python train.py --d_model=128 --n_kv_head=4 --vocab_size=2048 --norm_eps=1e-05 --attn_scale=0.22 --init="uniform" --init_std_o=0.0 --beta1=0.95 --grad_clip=0.5 --schedule="wsd" --decay_fraction=0.323 --decay_shape="linear"
Each number is 500 + 50 x the weight over its row's rms, rounded and kept within 0 to 999. Layers, rows and columns count from 0. Numbers have three digits each. The size before them is the row's rms in percent of the matrix's.

# layer 5 attention output (transposed), 128x128, rms 0.976, rows 101-127, columns 0-127
158:607455485458400565513536462457481478499592523458529456527533514442592517537478519514466456539419435430679505391419528556456534500570501503496497502438545562491449466494497524451556544482541544572576468453565481484539514515553527540463496492495490548514563557480468473567426533485470514519524457392525480449466538523447510449507469408571482467452562440517486450519522499509599392565389
165:557507439520503495557480499443645478555344502464477610442548472470491432542486468556435476600559500400539540502385408527527506418477481428447508478535552541472495464483494490462522534465493552574441529438534532396446537535470502474510451531454579567427451563454511530517546431544517575590512461399492485525535472496583548529472460532534602493495496563470509534554509480490463483495492
149:505542381505509569512430506516558564518424565484458466378425443476471585479499550516484469509428508430484507603494485418457525491518570533472539492449462532584526529540467601468507461546541505453457523527489410482488514560518384567598498541443480512577587503520536549514521464531583397542455461576437639493510516452515469504412529447548471478407443523471481526463494448502525509539521
158:483515513469504477583534373513528549454487495408465482534551507391491487556489547539491618458409474480619379525449412596546523471513524607437521487543405555472468499532501480487499482511482453440462611496547518498421407461507550499448534507567541464519480437491491454492517513538535464461523522551629487562467515579488473538513506471430521508480442523477562534373486522492589495543494
159:552469473478472518512596438394411472492530565519429612569485477405547572523532456571518473544547503538519579558425490524467507535494534474453534521520562484483525520532494519436490434499508668438533427502429480479494391534482482464545527466575484595496464526443493557520419407429488483479487560548453561455518550458495431546463467507446440503564489519520454526396543553493460510474610
139:523359519457435547457401490490624482525560485531510586410425480472524571571474501526544488551488515504588396501470525498523404491434518560558472519529390428558507446386574533438442547491549506467553481480484459566477467467469589457513518523440560549452579501527598426440511373501564501504555502469463509511523540555483502506507462548485475488486482469556497540515458454517480581543531
163:459529521478539577534514575592419500469533505407508438446496538502415462557534535465532538512527650405510428523438498521534497464501552503482452518447565519450543597519515514529521527567586478461495558539566484510545468452461475387477497517546499541538411469375526475468547394573536483533385482518425501517506462495406463519566428473556511593434525453535470452538550465457516467461547
157:485515474494378559554440494556505425575480524514490556476560504597519539539575505557514451485525489540491489568528478402534481488504454528532495512479473341501535574618424587508421524465485474501480384411517612465510473473500555564454545425513556479530466448443450447514483579563508538477445435508465500517558450438495528511474473396536468592439474416506476527569521563501554493541480
154:507483471514615388499499492600540494499540542526545436544450364551425575469596452468514496447502541459573483516573538488570500357440487479494525462522602499467545516432463480453450524534503489530462494489476551524491553527457459517507565423613482543486471426489515431500445446558454441503516497539553467504438553472489480560462513497613501438437507537488477437534521537543624554460419
152:454525575424454518449530561513538558508481617537389527474505508535471407525461513423469446511501506586503390512554527551519462436573562559591567552487458423521473421575405475542603545512510526461455458528407462488521501434489436558606502544517497506432498574426425504492415490435555453557539484503487510470479535443477586518544488580516504457488498504483494529429551517502499558461406
148:420517521612513475469502522506568465489510478423476530545495530590539551476497523463551580502537484496438488551454483515493407503537538313502442447477438470541456436447402526580508434496478489521524537529531524523414566577445440451609559467513502588471522584422540450548444613413450540512507535530542526490493522565496505486520391480519497518508430478467529386532524543469506518546466
148:516491477509554484473536535521562360612480554535501466438484476562483511532524554443499538558481397455393489517472554533532609576472482569413451479487453488461399531508493529549422508512571504565518495498476476489486460385410525612460548487484525473438482518455539563486553571435585491405540524591452452563543567539480518503432496499502440513500544570434507472471590430472472477460489
154:461509354560459472477501455485450522507498473553450467555490587512458531488433583464442558546535526487558608562429515611528467443470562423501474474486574481499500484493427572524484540518533514541452565574502502560511522496568596531492519453476459478445467451559529540518356520487530535523537420489466512450541449443378558469392568491450512540534414508436580526499500441525448577491500
162:508478529525522480521515445548475526516552580375399542358533500535383518408458482438450597514438523510506514537569522522601522483518483497475522529517516543486530489522554432427518481483348478574522509483458552644474542527506502491487554479438508509428528484504499529463508542522489505585419585483532531514522561471586512442471470540499408457475565385508484444456570464436485481534534
163:482532495514384475436609578555509467532548546477518549415428475455653500500484485508454507454491610462482583498529504442527441476543564498424461445630508457560427463530471523440525509514450534512472529454541417575571521484570550485517513463491444431426499392571469474476621518538447443507540429443472469505495471514480534490570485536506497605525528571462507516454475515455569459480483
151:510451493488473489490482457456544498548474500548593429401536538465528436511465504570502557468519510497489488471498489523513594470470521336512499510499591500465578466498536547430555447586519471506554433457566566604508526357483448482550565507438502458572522581493430538480453542543588429494510451504433474594447424528388544532446520568479452491500493551511537471419486570495478460586485
158:457379542522505507397553501519503491490492487564613541571469522496466553516476561481434585446462454414462512441499474429548593467444424547473541467576490537549428521587465477519651456492504498500496435600490545423530463584576523435480456446487466498420553491485413521556562476526516521540499586513448554480509513482407509477464519461543483574462478480510508588523456530528380511499473
149:481444547545464530478492509466494532579519557507464437522490569436491526568608410519437585471424549501424557460558441539525561533447481477409482566459394441474521506401461560500427478468507488477506532498481426552488505487536511513572586470569495491484475592521414545468550406507555496508376501389547551531510558517490543482510485467501497540525435593522525533630415481520543478470426
156:483497445490498475565552448533467516468416503471544496595479565604554481418498507539480443485396490459441402477512558441456494498493520444499430536529485438553527503502567422412527473481440543582508608475487500489614436558486481468458461533485501528531425556484542529518544514534663511498425503561475425493485554508479492417495474599592461560448460495543532525440540480623507498522429
151:489527465548527557486505514446497456520514495517556480432473546518494522489490516588532482476599534520520448458386522485518500458538555540474522522433370588517570561522389506417541565516496520485535505506517332469443517476569612446585565515453499473549438479509530559475501492556375518550461539543574401492543557453479471516516466488554476495491473479479524484413413494554372447498543
152:406530458523528476518576469441479494526632486493458482458532475394494357489474427528501512478514559531460482484575533490498447468460488480528502516472435507580419541485440579604454567545497589513593508529540560456498359510591478458486507529550508438465520507499501561510512587544546554471412434584496587431467527543486533495503450452462462385482457506533507543560469512557419544478508
151:534545538505526405524443522468561532576492417438622463489492591519441499562477497537562487590399472434369461514565458541475460451644550524533444496529544493447544556514489446449405561492498572478567458541497486444544440566558520434560538507463556495367499476513498509542458456430466480533538450554487515519411542432477546503489523434483496466500469457465462514535500540516589469489560
158:455574545586542608512399586562403504462502527488487487543528379526500507500474451461515432492426445487465468474445511505563471585442507659509496494471509562590415494526466452455412475499448452565479427528481504529467502465578512458587578483522503500569448535547534593464542511455474486512538438418481481558556498506475547550467429424504519436563472571556556458499463559527443514467476
159:494553452458547515478453569447503429432643438503468462429472572445542549539514500441491473500482488471551521476618537564558523536439470486447549576466438560504484493474430458371524512501585538467516491486467552541445496582469502454580414467507471377509452454531474475515488443434608543543481522460543500486432429527467564511545549407612497519477567561492519578547538504474444506496550
164:465501491580484479471407450497557534555552566492530499532498410548567495453481508477461472524472580469529471488474497536472591541473598453551433460499451554500584544546466451466460471557507484458388427580568575438501599493420518495466444445571488430501515550484441509509484509513565662524512432477460602498519529537469572524531517521466507526454530521463506483341441459497497430419538
155:476461506504617458481501564429409560533555475531281518452458457507574578419541460627465489492582404524453463475520447610597557522497488534459468500426502470507554373518551495460496508535601507523455484493537510482497465517524481495389446495511471548513548499535507477565506556503491396515479487497497493549535561473464536542529558471488578524502497435486450495502506553484451480468512
151:460564427508604457468539536502504495488484497480453517494381511523576572564441538448473468483441528573475533583439537582431544492440530461450505493476484473567446533599557442498519581521511462494587461509441565517462504470416530456460547546578549413516480537482489505506549467519557547494530599471475434459491504464472482516495491486422516455603370340549529511569462441532564508434508
# layer 5 attention value, 128x128, rms 0.271, rows 102-127, columns 0-127
160:422463542538505638367464549412483498439484553631382531493460490516527543521478469475564483456419557437490557507519464494502561454490473466492434524473443518468438514532525494547536585548522513501578562434516506555445535456547469461463534485479510478588432572483470546463487521473451438459569506470483575480582635478506474452566546425422440444504549481529468515502536529453513578570553
150:529495420518489524487441460510474455481542581551440505448429426529541443522513558547478470486482521522501537528531577538513544493558537443567441413584462505538415545461514471435529475473646560464378526621502575447512551463485579477467427468532471438473558472431486437515487597556509454489517512521521473592503470481381438497497524471532479515435574388558434478522532512590457551486480
164:491564536529519545495411536516508382454562529597502461493439466553445637373374442504366468459534542538511539591461510488475528533524556495475385553501514534477523401489465527493476476431449374540537483444503476504488488549464473502525505547476444530469502518436487546575482508586507568588525480464474484491413514466471482519577547545583510520567479494542450512564537544506434506535489
151:585469567389512425457497479539445562497508536547466538510453471444546479630415420545426485423532519516455491584529510416370510619421478534529426492533440478532486545452493533477586573525551516522531474472502485524529505475490498509599504563513479565551527510516542513606509559544461459437532559595474450420501508474506538451494499497427429461433418492510508475532468463542590473430553
140:528508504491470559453555516497499452425536534459493528579520561406465472435505483541401392531502496412513533561522550426508557462511532490534509599535521414569498552560472506553551442571556493553516498466522486424418580569431530498551531568470521424523430375487527538411546543509518475543553463604538470546463477602495454472526486562426456474576471481555465423481485419446436540485454
160:507458553561488462509509493539425516558568619445572491531534414506516545567514548507574419522590441402413498514479582569446519447444521503309553379478434520452503489527443456472487450508456486520534527512528534523531449488554497513497551479519485465465520507465554520508447592508445436503433427512462450466466471506454519427542544519566511479622593456449460468486543492508495590529509
157:617510505433548478559542449503464516516536469443480450536442487458499646539501570525524479563589531467521439453596409511478486389501531455525465559418534537523461493517445451522421511503416507431470551473491441495554550433382586427445490480521544406526494464545547533570538518536518485477459507474459499569534564560505459465449507489468476489419565589508532452519611464482443575457546
152:477557494508492466518542484563492568476395577481539610509507533485485487444577492471564523546446557522489540522459498408434509492515582496435498485483478474483568458479584598512459517472446521471431509417566485530537505457431546515516560442560376438453472505477557500505400551470489499536484493478413600526442576572462547593553495412564537515444506445495571416488517369510425553465496
150:672548527511448508478527403515516483558546492480566572554458517539465588502548477482406529482440502516508474385584536509532481427474492501481356442478468476462504527527460579534535534527560543490472429422526534484450454518534477520567450460495537491495551452508523474406458436554568472592576395498550532548462508408521503512416555425371557504525498464512503460474492503548553470495520
146:493484458563539551522579440465520592525463432553469494559527444545520470514512531520501342442445556482527390438528433403408545448515557526524504393462569538514484454480568484566536507397457494523533507510472509467472579491481624566542543536473518530459420469505546447491542456414531527549497548446543471468481437504541536461609599486466493473528445475511562564390502503503534469517459
155:478509488526481536603476517476482490537489506423487425459524513535453525413476576473438459442586595401555567537494581455485532474478429491553514508599510452434469458547476506519516599597440513457542473443441555453555555525487524455504575419562561570574600494540517338537551432478549463470461488500466557506586456476458466551537486476494539565472548427474494470400501473543497459493511
156:504480548432454516410537529537553571516489428535472521501488429609441506503529515560581467374438533578425482490593522478456569482515528556457497559566569520547497485487471468482450507514510473537526526547524449392525524509546500460466505504415473486512539548440519414504487411412559468521405551492487520431496520515426448561558426480460542521561439563489415478570587563567539478380559
159:481533472499555404501483515448549431503586433464602613546548429480437431422440537518424565539476427392485551521531466407506537543536546473487507486451428513557484517569598461604464556478504555465535480453541530538447506395524519508498487539472498545521544528559439456453446521529468528533530507407465443422579490434444449513494483523533585557461436498485537540487587504564412565483496
161:480500442469481518496463497498543601447556549536435466532518496430466522511469585525454581614453404529483496402521493501438538492479397565496548437453520618502538422488391523516491519567481538497543452469626529459525488514512524459534509540394512474449443461462431512509580540503468472422490469448617512484487562532504457647485477475524559539520506516549479494518424514562406452433499
151:524462603651555487538459589478442555475486501534465464461439590526502427525424504466485482495500549528468500456527453476561574483538544471427462516609505565487485416548408427505442491525557490587508495524557582508542500449480523625528469491545473477539428444580585454482449385464430505509511448511542426471501526457536451514413426500525536477577502445490513444495597551527454488464490
156:481549495415466516664386507584502551517561477527438493472464417535566401512567433472497505462558397550477524488511553546572521500426574481546539499464502448544423566541496479466422594472475551580529554427458456489470586583490442464518532534543482515407408491498486508443463468582503458445461488460451596465497540402503494547497527507521495532542504555522549521438428526542513485481462
148:501464510518454575478461627508495572462551547472473479481478478539375542494520526627560495560482436589524533572473472560505501500428438472539438444452413462504360493525562483447532438536469577498469496455492417451528620414460483553503545467520545524528468515486556443521573493471440544642475429495502471447462424525569490568442500557559444420495492502558509509490464506513505513472480
152:519539568573522471586545472524470443428478452498555444487427460442422505524532435514561480459509492425519582538453518526475464438456552537566563424550479525427418480463459517524483458515515529403559446558531534525381524444506433506568463489570452467439488446510497540484502517449521542448354527517453406486563639493509464526505513489473544508543525517600563566601429484542579498523486
149:426472587486483471515443576552537525512493551476490457574512591582606505477520577544410463527485496464453472496463447475519473485543508484527569397427529457477497500431433515496521488432494484556436501455396548440386536543541518483507462447417499545656528566484490490478522464616460499431508504515516483451425487586414440507520549548506448514456502498570532559544522491516535588451605
154:519474509512539516523487472534418427580522402457477493548503478531482468558571512466515365586446431484492552532525448573471499560481422482540467474581491511536503491510472573476522522474435481500430461462491435517581558476518425526605458525437512586467546484443558594592491337509510409546485545386510523578521476546559501498516480583502491503527445457482515467531490562470489585397493
153:486468524529486496436539556569577414551502536487494579517393453406510462438563459494589525550510558457501500447539506523448447529576519556430522484483564553473437481556419566500522538425525519468506617518439514539587498466476494445460585572534521581513495427478487440566499440561634471526524444512461384471520484516437461495534502472466426461505576468530528558480382459414477482472496
158:573516520546455496485598479531629449517524590363504497480496440519437475495441575479447442464542508491492547449499503524542471512543407387618526457490531461483547526399506557444442505522584603521431499477511493561543541577458519468417558438406442507571399567478444536590478488427446567521468519520498520479463497516576595517486518471521521560487466462497532502455522515429513499512512
156:491419529575562471452421503504423603461509488480445625459474534619530441434561510596428483519475514401545500418458568575411469487594444506527559495483446398530537525536556550475465543550477491524486567522538467530519540487463470490436546544476515555410531535541492560432605481519547440532473474466513504493406485460497547431498423507556512436525483527540414459570494452555443495500513
161:432491538590471585606545428440503490532488498538444517434363533563526480508481587577457454538553486554462524510519504487530519514503419437452554529469658524490511621510435467491492459483486471507528501484500462571458479406442401500547474539412532520488454475574539445463472600403528491553530556530479564436501522442448513547495565431506533512444529442439459466557565507562518510495453
154:480507460524504573462457483443404548540461515453507481524479504495367509466439544526530569467495497521493557538634475466513467490523461496471605491513491457503475587429529521507430554444528477538474457468470529579531508544473458482551512580553388412562543538502585529580520451502514481504580485533592486516415532511406566383444442502534500502440469660510446506445459554556511497516424
151:499526446509514534465424482419500492509479507453518522495470507501475511461574447459489539497615478444530445476570492529518555563511510536506465497534561410513527535481445447520462485608533447521646494488453416461426491444535544560496496410539397604505478510386521551555518565362558389534447518508518431500431412508542511459519583460547572590461468539575566495535473506515509517490539
# layer 5 MLP up, 384x128, rms 0.285, rows 0-27, columns 0-127
094:510477540464538531501433497545540537494440563503486515436592512550603556570545394568454461390572522512449470557613608486531514535569468435440447578544464543464487513508446499604574471459492448428510561515456527494469486537499495530494485503506576514484455519534552556467441478487534438545507482549520426461563479516422514445495649535405459474422509447490388490498470442543508430517492
094:495407529445479513499526517455484401559473497518521384526394453517471446564469492547469396519471495446559536606583497589524494529445485382441444524508404498405502486643491504535475442531441449477477622528477543516456474473556399494587491507500524574489480414481517539482465500499492509505510464530541444424540584480536546605544577502491566554467496424498456483470516486539502519510533
108:510428457501567447499485508548512449457436491479472515382617551549492545474501518435441496489357525561458495444470509556488438538541477523440460486555518511501504529466570573534469495436516501528491459494426482435505541558492549499522495548550416410576468427426550492465492485531460408513538422433613545365592469574392460497505476557494453457442521555505558572526505474507477424492540
092:510507554564582532499423443478503519399395464575465523476463527590552519418522467380595481520556451533522505479526540484508470470595462483399513506523528496575516545476446463532518490469464473501524482513557368490503496500597502584444540517469573464462426449490459479588495500541505483439455489498469438507454427516504540547402407435441418517507576517430574476452520440575542549449559
100:621566449551507533466566509489481502418417520495465496418387423419414487595506459551382502483379583522473518427498522480466486487437535486604491535587418462508573483478533533516504471585538525531439453547527601499529470518472535590529504419448467561483504583463474422492500531458461510558496533601484466464519505527465419513576480487477489471502528500480526549558568535531460455491435
093:503569519470445549522528535483540511529478474552435464517561491609519428499529518548535452514564456511412593463412468580488533481501423635519471463482508530498579497377470592563506539514487445561506360487526556542479586565552532407490498525447497470490449513517519461480416472508453435493437536406517461431467570496402458475549492471475551598480469539540517549410485433471501536455488
096:476514382498454469484513476474564516506429452529585506514595429448497487456466457465433519574474532522564497472508539460527577452525537476557471479561525466483523467602454581432452517443537422527526513528461413428493444374491482520445610483475410472478521454521489576441554482589531520555446571497589514481490533564479455507485404427558505433504550480564428427493507554416463526497601
094:415458528469494400583520509551485595561531517546572542463496555490577504529509503575525435517458473574510584501500526519461520475513518539504429547425406593509454527431507505563533543477353459505455532492582568557572582478493514517521642595504539541461416427531455526516510484412510433539471555458456507559592563527475418492475521433457520516455518490486519534509530509483410529452457
100:492499562442507483493445484483467498469429592522455529544485492490523480495534532453488530406486580508365538539520523496420491453555526527398468466559457450502525517395516469553551433451603535501523458496580510533507430459492554534534484468475467562558434433440490461563411541593488546575552393519663500459489524542452544567451509480518538447461530484521479381498530438487404459510534
096:487379570531566554522494509505382424468474493540553500550495461547550487578467564489412472515453524479454428472540392530448557474451507476464624513430493523444543455588456543469455451489560469573455488450597602504469440475437528436487530468471489494473534430571508574468553451481419538517614449482555527542541483507441565434575431584480435464491511492532485509479509477588505527530478
092:590505502535486529467489518500512505491513502470476490491540659549474528377448475560485523385517475520438487520505476552592582471569526405577503495449419568420504503500504502471593542450466478560450556585453464547568452512520452627578495519509507482518540483395455533499495451587498515506527449435467404464484419533455493515501425541483533520468623551458570513450503487571513511538556
099:492563578527491491496512570474566480551498403459617518496491463507541557432572452506559526497502428567564458557475539528467531535529460516517489471498567528531520510457440463482556632569422510603472528506511498454563537515521478569444564421481464463522435493582534456440481424506586438483520550556488515499427436524557562518481475469390513563528519392568485597426489493512358494500476
099:466486438475487518559500466507467567475463565440528608554522479546503456414447512454453434424539583503531510480592477459559472414483499479475528523466542526544565582516486471556544443454390462400439457536533436571519511478552450517465553570473600472580486462412396517529393580630506510512561570534464516517592456444558484495466456573491489470432528491563507494490549515502475547476470
097:426504500469534500519531534460488534492427393463477424452563514525552459510566539515475456499472468562522491556482469446450491387406574597504445548457442521533497459501518573466620449464480500529621498556519516463556570486528442569436566478460445439495499476539472581506453468514424498461513590401489610454540508530573480473439517406524527502506474435430569506404526536447499560537575
106:622538489538514486490533489424554504487544490540538534455532458574468527454587537463440530531522500546467458542501417543440395391459517510530522504522505463521411496488470547460550495467521397629451468488568458596565422397472510485556502454559459640462509403523475472490527597463509484486515503493548527478454508515407506530509513466529576505434440486541437618521533411538477452482463
092:568490489423435548444485485506392480474511440467467457456402471542525465544475454552505448456453450447475470471528501487496506372427431513450443467459503533496536596398456442549528425566453516461454536425564464482494431467537543516500458603542594570427523561611533491551492552515494511521564481558451475484423497500452543445544462470507480521523561542580500541479405397522501593481575
104:535395435566564506479417543516423541540431533498470464510552472488471532544445524587546516541474449574594495490553583442499490444514575396519417507453477573517479493547490451469528560490495461530467504515571369479522417549451535502511501441442513538460402538596400521497495486472435482431473493493494517509405531545466471450492459546463424522467414480478530678491516439497501520514457
093:483507488504462482473460476470531544407502582484521549430559526512373429524559469418423430471446466476460553446497473533451468531538395431494454441529498585499559531516498544540594559420430406464465537541518497594405526527500508572397529536567521429496466428501517521511432426463430419533509444502472453515506480470465370452614471525515501494515462464515580457526524496515526551429513
104:481567501423457492483463403418437511488509498484500532531561481537534435489483553543528484492525468474435432570532533539592507454453529468506509605493489449464471481458534468530575393576475459428412387459521434541442480456515583494443466533599495501463537488522487520501469531450438531551448532402464543509474452434570363449485467505511512533500460645569473411562531404484503468456541
097:466531552542425529543440540446651632447473597544464482523497443553533544439508472458538455475552488593418488546476514494540489485518555514449493499585576487400426513454451511465588487561475502567547575529452482515516457478582535450478495497612539426510610458501451495505440509632482478524469479521528456470609488530526470479434552517482450564491502495495486538529567502574542463440453
100:407530452517484447492401463440566420437463503465548535473480475570576559506563530459511524547451583454538637462518450608483517464516491523520535578476546511484513502524451474541537547456390571503557543505490507485448424434552449491491450516486491505451543491482576464419460464587491373400480481550514470481547490515517553554519531531560492445554520477546489419489458470422439381480399
106:508436497494429534453601491527497492529546500499429477470439603508492496530421519549483451581513523471515520469484511468506546485512521418608484567447482510419472622490394420447442521523483455547493528475486591519468475563427494495543543538520522556576410493537508556466532524586434393380603506512476537494490593482523481580481562546485613518483499490490461513513476385512435548565447
094:467459553515430529513456452436494534553419474460502471418468446494512417564504524537505462446497587440535481485648598500521460557463513518431511515487576485425506520502421536488573500497537498545500433581578422546402497526563491418449526522533496529438492441543521434515447418446560565516443549514562450469490488446537499351473484502446540415519404545505492513538518544459550401444476
093:480411490619582523569399487533468534464452579448517587466484473553539556578406504525545559421546423551491566412515547461489450515477535558482401497460457575462550527507523562538532467504466500489439507510498498454483454543458454600472429476531474559502456527439551516510483524527524452537516515444461391478426398477548462560503561439596467525552487569430468560462529469404576512492531
097:503464508530535408529503527457454379526458487449503514479516537532503545472494447529601422410540555505551469516439600455587585557509531513477492520452491405472522408539478475418550508560497445451506498571458554500551465491427459531434469461398555471422456480533514544477518609509379519489486505501437531496386575594471475578418439526506459488455480549570585527517444534491522550524491
106:452455476568522455456496509460446538509385563563494500446481475594479554445477495529599493472407513472565524498477488494517489585554482476505551562482573510562454497452442515474385497501503461516432478527534559501556378442548563512540493543462562536573513444542426462455479456372546599474479469425576509479453463529504539618445525514542517501521524454492572555510604402485506586542457
095:494478500490500455488511546521445460478423484510586473517472543400465633436513476553534517535498485517457494560456477501495485431495490513516495485515531488519572466489519500522554585463447421486413580508503469449563435467542472535457455575464515455550429524532417517499442574652408492477462605506353610464510490414540525495474462415579468466641511499510507492459508530486543449521431
097:527422545544489470456542550579486529476431516471430547540534556512483462527543590490522455505467507548497430524534409454519460532390554523522575528443526413460540559593368556398514677432521467507475513562527514584499441477464455519504405474448488492498467457572461465507431543550481436534557507493477622544469486483473452548455445546474509500494532496472558426602510465497464478490518
# layer 5 MLP down (transposed), 384x128, rms 0.362, rows 0-27, columns 0-127
087:534487437571535523521502475523476509501433499627392466431514433525464522519486501521478556443432559441508517445517461495556386462554395444475515534435615543433465545590562476392408482525528476543466558492573549509554491586562497503446526507481504581494508443476417502508539539441590528435533466587451555523584478494512443435456495465579519511444547449494537490438555585452499491502476
096:494526466483510521429525449513518353462525523598533551472487527461429462436418514469342440490481567500453566475467453468482528546507514606527433534496498500547446483512504494426549440419467528583493630495459483437595479493521363490580540426446527455549522538472500533503549494556462428502507572509458547497578546479515549500584515481520454498525494473587491487537523414509525601531524
119:436491528520579387425483490437457505491466618545463545416529557515478509531504466519448531492500578520461478443472477528481514470491592446536399591543545507569513462585517549447436499505613481452570476522417540419564484586486544562563515487528506503545558469394522517558439490537513470549499500443545448529424500487415531590538475515557486491444530562459461524376478507467485396436468
085:534483434548393440496476529519492436560536523362487484510560531548499495475521639499536539498549479467489544533494514554547502453423559559537461480531372495449518439565445559544434517465468489518508476498465536576449511488498372488602465479551413492453501563402468485493558476484458502512437550496501547517496563472417555405449572541545567491485512566464501528549451437563503511416607
103:477569509481568516497514444488521542542533495564542486554361503477471497583593496424500419526518510506506496453473505518437517488502554451583370390466488520469492511587499581484451557506465518526525498370495528496450619419535469418502570468524551489549419525483511489494476530558413502529492554439435538532570504401418532512455554440651470510508505569440470527491549497477468498469538
089:515578487511529491502540515449405438489511459526600435457503490430502407430482470502573499456439519507600403438515496511483530502517546550554559495537525499450569488518526523528462423505508517535475369553384484521480510512480457423500470495571586502614432454549458593526543467427543547492443533536487465551548456505623459466454512483588522532540413515428482474517554445483565622465508
091:490542466541533505464456471512522486455499456512541556545459412481532578544541428451488528480452465536493567512419540504420565474509429494595535585526553510533486455404480532556404510509498434550493480508458463503474459484586435580504527490528442437528450502501434468576540557492528499497593572475519451536449442549504597484491565654383585434507457487395516518488484509562477482365502
092:523584447474500555516432519547458521438475582436454488571448481555438586505491496439515520582587561431542467575464536507517464571590513510481459472521577524522532465503382506509434530498466520391442459561526401528370491545504526510497395440531488492593462576467414448528531502540494574504571541522621406489478474444481493451477522449554557514566509525511425455516545475524469492479479
108:536531464430556569516508546547442484415521450459558517562485468481540422542497571509513520508426536466478502522498465471516509489533503376589465535421463539511449479559522482542443467543483554564459360509474517477504534545472484523385428587418419438551567556587493563401534470568513565404504437446494544491582485501567482506546488580483505473553521458506462485413564443553446483584535
105:577524569405403499484555475463527515555497523555535643484437493485558522492478530385528434526533582457512444654498393468380486460561555505466525495588609513467447444501489486518536485469463497522589484422453537543441551550466435477493549544465491444444515503467504443533467459484454520502463496545592463535512431513444477480471565429522474440463529576555478551477511543496590497471512
090:474434449509497424534494525506492474573460489546549545465524515478564437469523624470560476531428451541560442518457529525501533581563467565422524482593518458529437527524491455546562542430419393540496514464470482472520469561442418480425480566504507538425465598537474539406437529408449543436570493496447544494551464526452469533489476519635505446480453543448526502461476491585548477517636
101:421457597466522490480464432521490549494514470554637574526486439482479472528470554570419537424454504490470529526486411487539551563494538450476428545456461462524480563520564520476483401450552478425611489553431537470483424514514625456463480466541499447527510459467505484477607503557457478590470461419511567464565559551458533572544476465564477468432465592485556420514579504438530462539491
093:447521493445520458505560441534481548493467554502571531607514549492554508633475546520432529472460420562450515461535533491546412403488557489409462387491420473464446479449550507544570430511504449473559587522515466461536524468503484477508567553428510459485519472520500462475524400455497596507556439500499565449602504531488416545400534492443499541510531464579445479491626553477447508487583
091:566485533518477569492442471527560452502516518472574537522498519360484494537464556537478521455512540499466601535498600509484480475415443443494518355493542382481528465447580509513458544454535522495464554496498489515468520555422523553507562531508467491455390551469495358453512515542542475633556503460474447505426434515559554453551511502569498380494619536518457480505438482541531528536480
111:549451484546486509472444555532514570506508572536461529601557485453462450479511557475518488423504479535523563601461498521425529532552488516496589505450394416557476545511485464448504554521548460541476547509434422445540555509447461475412527539465548601457431488562521517496553460432553466535525463516482562489557438488542434431419483505432480478512405579604496484578490465535482327508574
090:409604460565472451544587548540483543566526444463580384518557485451428466460503567590644508506430569599516485580464553522500519489497507468477507478510614475471520543474442524475512452448543563479497442459520458536527488499467452471519496435459525488478515461468476544579519529448392465454509515389503538563535389476496502553530514556433429475571442522386518461488473522482554466474540
102:449592508529513502406566488538612479530621563452513515512495500574593489471470519367485528409576472410554498514508457516526607477512522516482471518405492440466527448472451491507519543483443477510564468509448428491456517490484511447616487493496477569556469514532486366556487535432478518436432524518491521489518535468434517520512539437490545476458530510563644436598515474469479400490540
081:447408554483502444584576453455486346579497506552592568545550445489549557470471544504414508462463465484461462413518429469566477493459526500499546513524481520461500513459458499469373498510551554502487504463551472475514491482504368455534488502557494535500492460502397471521431651525569547517483539523567562520549517541489483524453477463509517492441547483446441527418575535514464598599579
102:449572472557511541437579552651503458518552529504580428570402462514494589553425458519522509465514515497522469458533498471421639448535493477445418548535507411536483462498573442465560539513550552511463457486491524485555461491446490474562574563483517507442525503456544532451579474498502468542576431503500489478472567507581538494501469458526493311434460470499470496481442494466440552487419
095:483439417562440474532505485516570592365558554446502413428479521574535405582508473430470485482481447476484474449516448562406544499487500464554466592457514498500525508511475516504494493437586539510593462470477490473518499608407449580466419530407582561574503471499559497424523481420536570453520580613535580507551506509471507411528471499557475559495518487436485514556495504470499492545490
104:397496510527528540484525515525443488461487496574526505523436469547547415462469490535474429536475525517507497515387556495515548565507463510588488516505604522436461593527459478550475479525470482463497477445516459469503428567553464477465537432489385611563487481479388553474460665545529570414542451479395534561556531520416468557520516577555432577470519542484489493436476424454501532557472
115:478486550567544509516518506489565536436533450451698543465547526468556559531509466484492419512501399479526428475590521427414482502458471463497492466482491433478621452490508536546488635499414511421411541510463508540433480490459486522531470455554488484525501514434528453513485482573454412465538395532552478583583483496455461504476505551451575607441523489515501486506439541511533585542497
085:493567500499438548520449554617464476582469556517510539516560558441553569513455475499495444542472519447575506411468458482490537513612470512519509476491432493435461439460516588550449463460375426479418529412490536486470503459550382550583563479481557512534550554491477505502513444483551496417520459395445574509457504580503462534579554502561485509472445511623431515459551464471555565463491
087:488578469509523439510548590517499447650486541506426617521503534531513554437450548520444502500526488423449512549423477440451491441536499487465448432487478521527576556476546470462526449563463500570520527500523512564602598574503576495456470520533504493501479572435467396509448471422503416505513528579485505532471429511421446487488485562510501515484563435522486438446566427483427404571609
092:487463499445480486460456571564416579521477503487520505548587445494519538596497528450423473572533528395424480514484530483434560506416491485546503566484496508490485586467442477429523499407607566514541467485485426477527504517482493497590456558515419492532527489521477508516492514487559454543476500505599563462449472426467617389566476508520593476562482501520420381525504457661485502476503
114:582480446543451474524502483456490495518495493546378368471541600598530511558551545502524548525527444497581552590528582528557449503462549343490546574476496529491454570528480561499435500512578593474511389547499472490584478522482505485522435486455532435457541576493452497427479435474541509448530526538454494467555529502537459485399467529539526464472487436455531395497462485420429552471500
097:564555516520454453432420525450503508527506599539499428519484530469532532543481433488491388456523476505552562455454547466422495505365529536574486500564412480522407393444591481563532538537559510469463544572501597502422536566501532508449495432515529435542552565434469428525546426502505550569556517497498392529453565520494490495516506513427579442492595533500487465490393468491508544463549
095:608473468526517464477502546485508498477517486513517556436482419545501449479382413574484496496457500508465539425468478560485476493510495549508506475490489554525488571486657635463407479455443532579551543452438471469512618588406465482467578492502521442460520536409448526511549485524533534497540464476414511531505489468470507472479480512448550504491465463618563499532633570541555464443408